Each number is 128 + 24 x the weight over its row's rms, rounded and kept within 0 to 255. Layers, rows and columns count from 0. Numbers have three digits each. The size before them is the row's rms in percent of the matrix's.

# layer 5 attention output, 256x256, rms 0.0438, rows 214-255, columns 64-127
094:094107147147130103134100103166106134111140146143102133111128172110132108116134083162128106093145134160146125154129114159125134134135134128107140142129150113147166128137154156152123129131136126
113:167126132122152106100128113099088128148135174148159132141127152096117129130141131100134108109131153106119112158148113169152133135119080123144119142118076103106123137097114126088141119132140136
098:130127089102150108111142140092134103104122120137107181135119120135079111112140124067125115129184123095138119119146148180097152120109136148142132137052091164164128180149119145124106108159129136
111:134143134111104121133137137137122122107114106143136119203123112109123138104111130131127106165157117159105129151142123156091132096139133141139127144077128136108168165154092149125120158118093157
105:108115177133140164129122122107122090107138107134103124082149156089137162145133140096104120151151107095124119112093133143102153117160145162122120140132112133101104098114112110125099113129115141
088:123163169102135133144111164165141134149145134123151116132113127103133138154135137161126122122129164161146140107119148138092163141137129137153122164097157146093145089109164104117148139154139105
099:146148076130113149174110121123122108112115129133089098125134117136126097146164138150156088108136093160169145127161118168165160147139105152116163139095118140122143090078134139125170195163113144
099:137132125126083155164117150122134125143122130134119106045164152112171107133145157158136153146066134091110152119142142092119161135120129150109135149174105127181131081147126113132141115156118091
103:159122121135133116103142144154137106149140143114153106108114093171129123120144119123153137099094154144146135138162096131124135137131154130143153123101146118121116105130154144108120137142123108
106:136118139161130131148101112177118149115156112164127093124114138113129126149111144146130141120112157152168135152124118109115152125120139162138159128116149132095136139140123119152154116116123103
105:126182104119107122109104129152121107115106126094138121147165130110138161103110176105151092108123125134132133114105099149119143169138118143114095106126099110069104094061065131115113139135152146
209:151136134130157112089134091139111112157110152182161136131198164083128143096135128104149098095116122124106111152144062152145142123123077111140142120167080049110145145086136104142144111132142134
096:106140156140139125098146131143140099164129152122167121154135133097150176140128104125108132115084119089130137104141123129123138100169108135103103144122117112087100118148133089071133110110101082
096:083136159177115128136127136124140099122092184154107152091175152134160128135131154078062132136130136139115097093141128122123165148181129142171162121129095112119126105154121117099143142147079136
104:163093168094137134174133169152130106136133152139122067074129164107121152138132099094157165144112152109153151138132153139163135100118112161150148111172126141096115131159139116117153152128107104
104:086130097127116114110191120096160088115109121126104101157121118141162097101171116115131117139132103145141119142105122116122123105109143122133153147135125106146141112134176184104098131144101128
085:141156112127113096123142134157115135126122128116105136127123124142126121141134154154115140118094167144124088101123147136136154132140112121142144171095142122116091126090122166131141135112134128
090:142120175139151121126145136142140125132146117132109106115126151129151143114125072129126172160132170160135117129111167110142144107116138117089179115143121125137138135134137097105127111129121082
100:093122078129124121121114096120119136124125145105102156151135136140153138102131104130118125132145111129134130091098134108103079127128109063121104083132154147149145164161093157132093104108175124
097:183112156135127178089088114129103167143129106146145142120100153114082138118108136079128135134177109102106140157153112146100110117087138157139123130111133156106187176138133088188129117139121105
094:126133160157105139115128127109083173133125155127123167147115117162083171103079181082107150132166145166118121147142148157101113153130113130174125130091122133130162160156126142104173130146157161
110:100132081117110174113149151107116109152087149103113160115134097089153123157128107135170138139131133149112148134131126119106133116141111085127107105140135133151084139142094177144152119122129108
096:139115126146141146181154114160136158157126148151119113102138134077153128134147127151076142152088145123135125105112139086112122120138139108103145097149136140150126094103116090140131102123117144
094:114147120133107105101123106166092136132124130130147148125115157137144093142067145129138164132091120098126116136125121126181131146131117159121095095179151124100100101134090171125159125078126100
093:191118131120147127125105169156123153126135175143135116120124144132115130139179145135137110106089174095136121131153135092122091144100130083122139160167143124115139116109122128140123097102131102
087:149139148115120114108087128139135111092167124150119145124126119131176120118141162153137137117155110110102121125124145124106116166104170117097132136143177109134155140142087175133113131099182137
094:136103148139118127088205139123164109129134140120130108149118097154110156138083138111117158142154134139140113169132149113125108089130117152126145111091145157101096159103134142103105149120098059
097:138133113154128146167101125166147132149106146108155150072165112134084121154103168134138133126121156157112112120162148118134094140115152099156110114142095096165122108119139106130146168153128137
088:102144160145113174114115130116139081109132119123135140123142098104126122144114109111134100101149132181136175098122120151086113151160164120130119097138148137158155131123126104161119160122156161
083:129155109095158096121112149148119127107132144106101170137126153120130104089132083132067102102130096102139095056104123137172161113098113125125156159130129174130138134104121179107155091157102139
081:125132135126152170154131159148134138140130127143101126100117125112120136124143125147153132114125151175155145148107148102147156090123103115108135164143128138114099117087134132130151089084156123
094:109123098122157151147135065138107107126112112086117107130103132119144158150112089132158125126084133159167173119094110155119120153159153148113144084142137138098119130136103130151093111143129119
100:142079124104118097112145130103104149143139109131136146104113139134114135132115100133143132155119151058084158136138120173168097123161110152144101141149108130159127122099140097101121140100124121
099:118131118148105127144132098142107087111118132122084167114167124125196112151150147154120139145091141148117137118132146159171200176184143157132176118156144107113140088146102091083123157117114128
096:132122154135095110105105087106123136121141105127126164158181137106143115121135160122105136159142100107068070124116141110095108131100140086119061147125113117134123151139121114095141159124162102
090:098126163124106137168119133117093141154100162100144122133095096152118156174117145160154166115142120121135136136086161083122109146119116103107122111151172159134040126128100164105159115100146144
116:157179154097150105123123162133103118082154135135139104156154111129137151144152121149102117126129101089128115135139144117133152128118119149130130160134151090116157116150115116097126166131071138
111:175129112128128125137105141134133141148167141133113102127103099135085081124142150133136141155109141115082085127140173166090117111123166103149132138118153112152154091114152095119145109148126159
094:090147124116136115101113120142103140095135112151144141137181131153152110096130125145092141156128171119138121110097100108147143125153114133139139082154126104109162132135141133139080118110131158
092:118110147083118170099139105072096121134149092140145123135118145133139117159130126134141111143155142147127161141129120129154131158175119150156127128129093103132098108107149129101107168117148129
094:112132134108097112167122091118131118122139111146091134106154141124109134144129148118114142146118130114164127137133144115170126132128120135110128081131156159114133155127130140128172151104140122
081:122147103123088131177131125112110115129112179121119124179128126109111107110132137116137123144129157138124144111141119133147149144103103129119135090162133131142132125119096112134160150131134154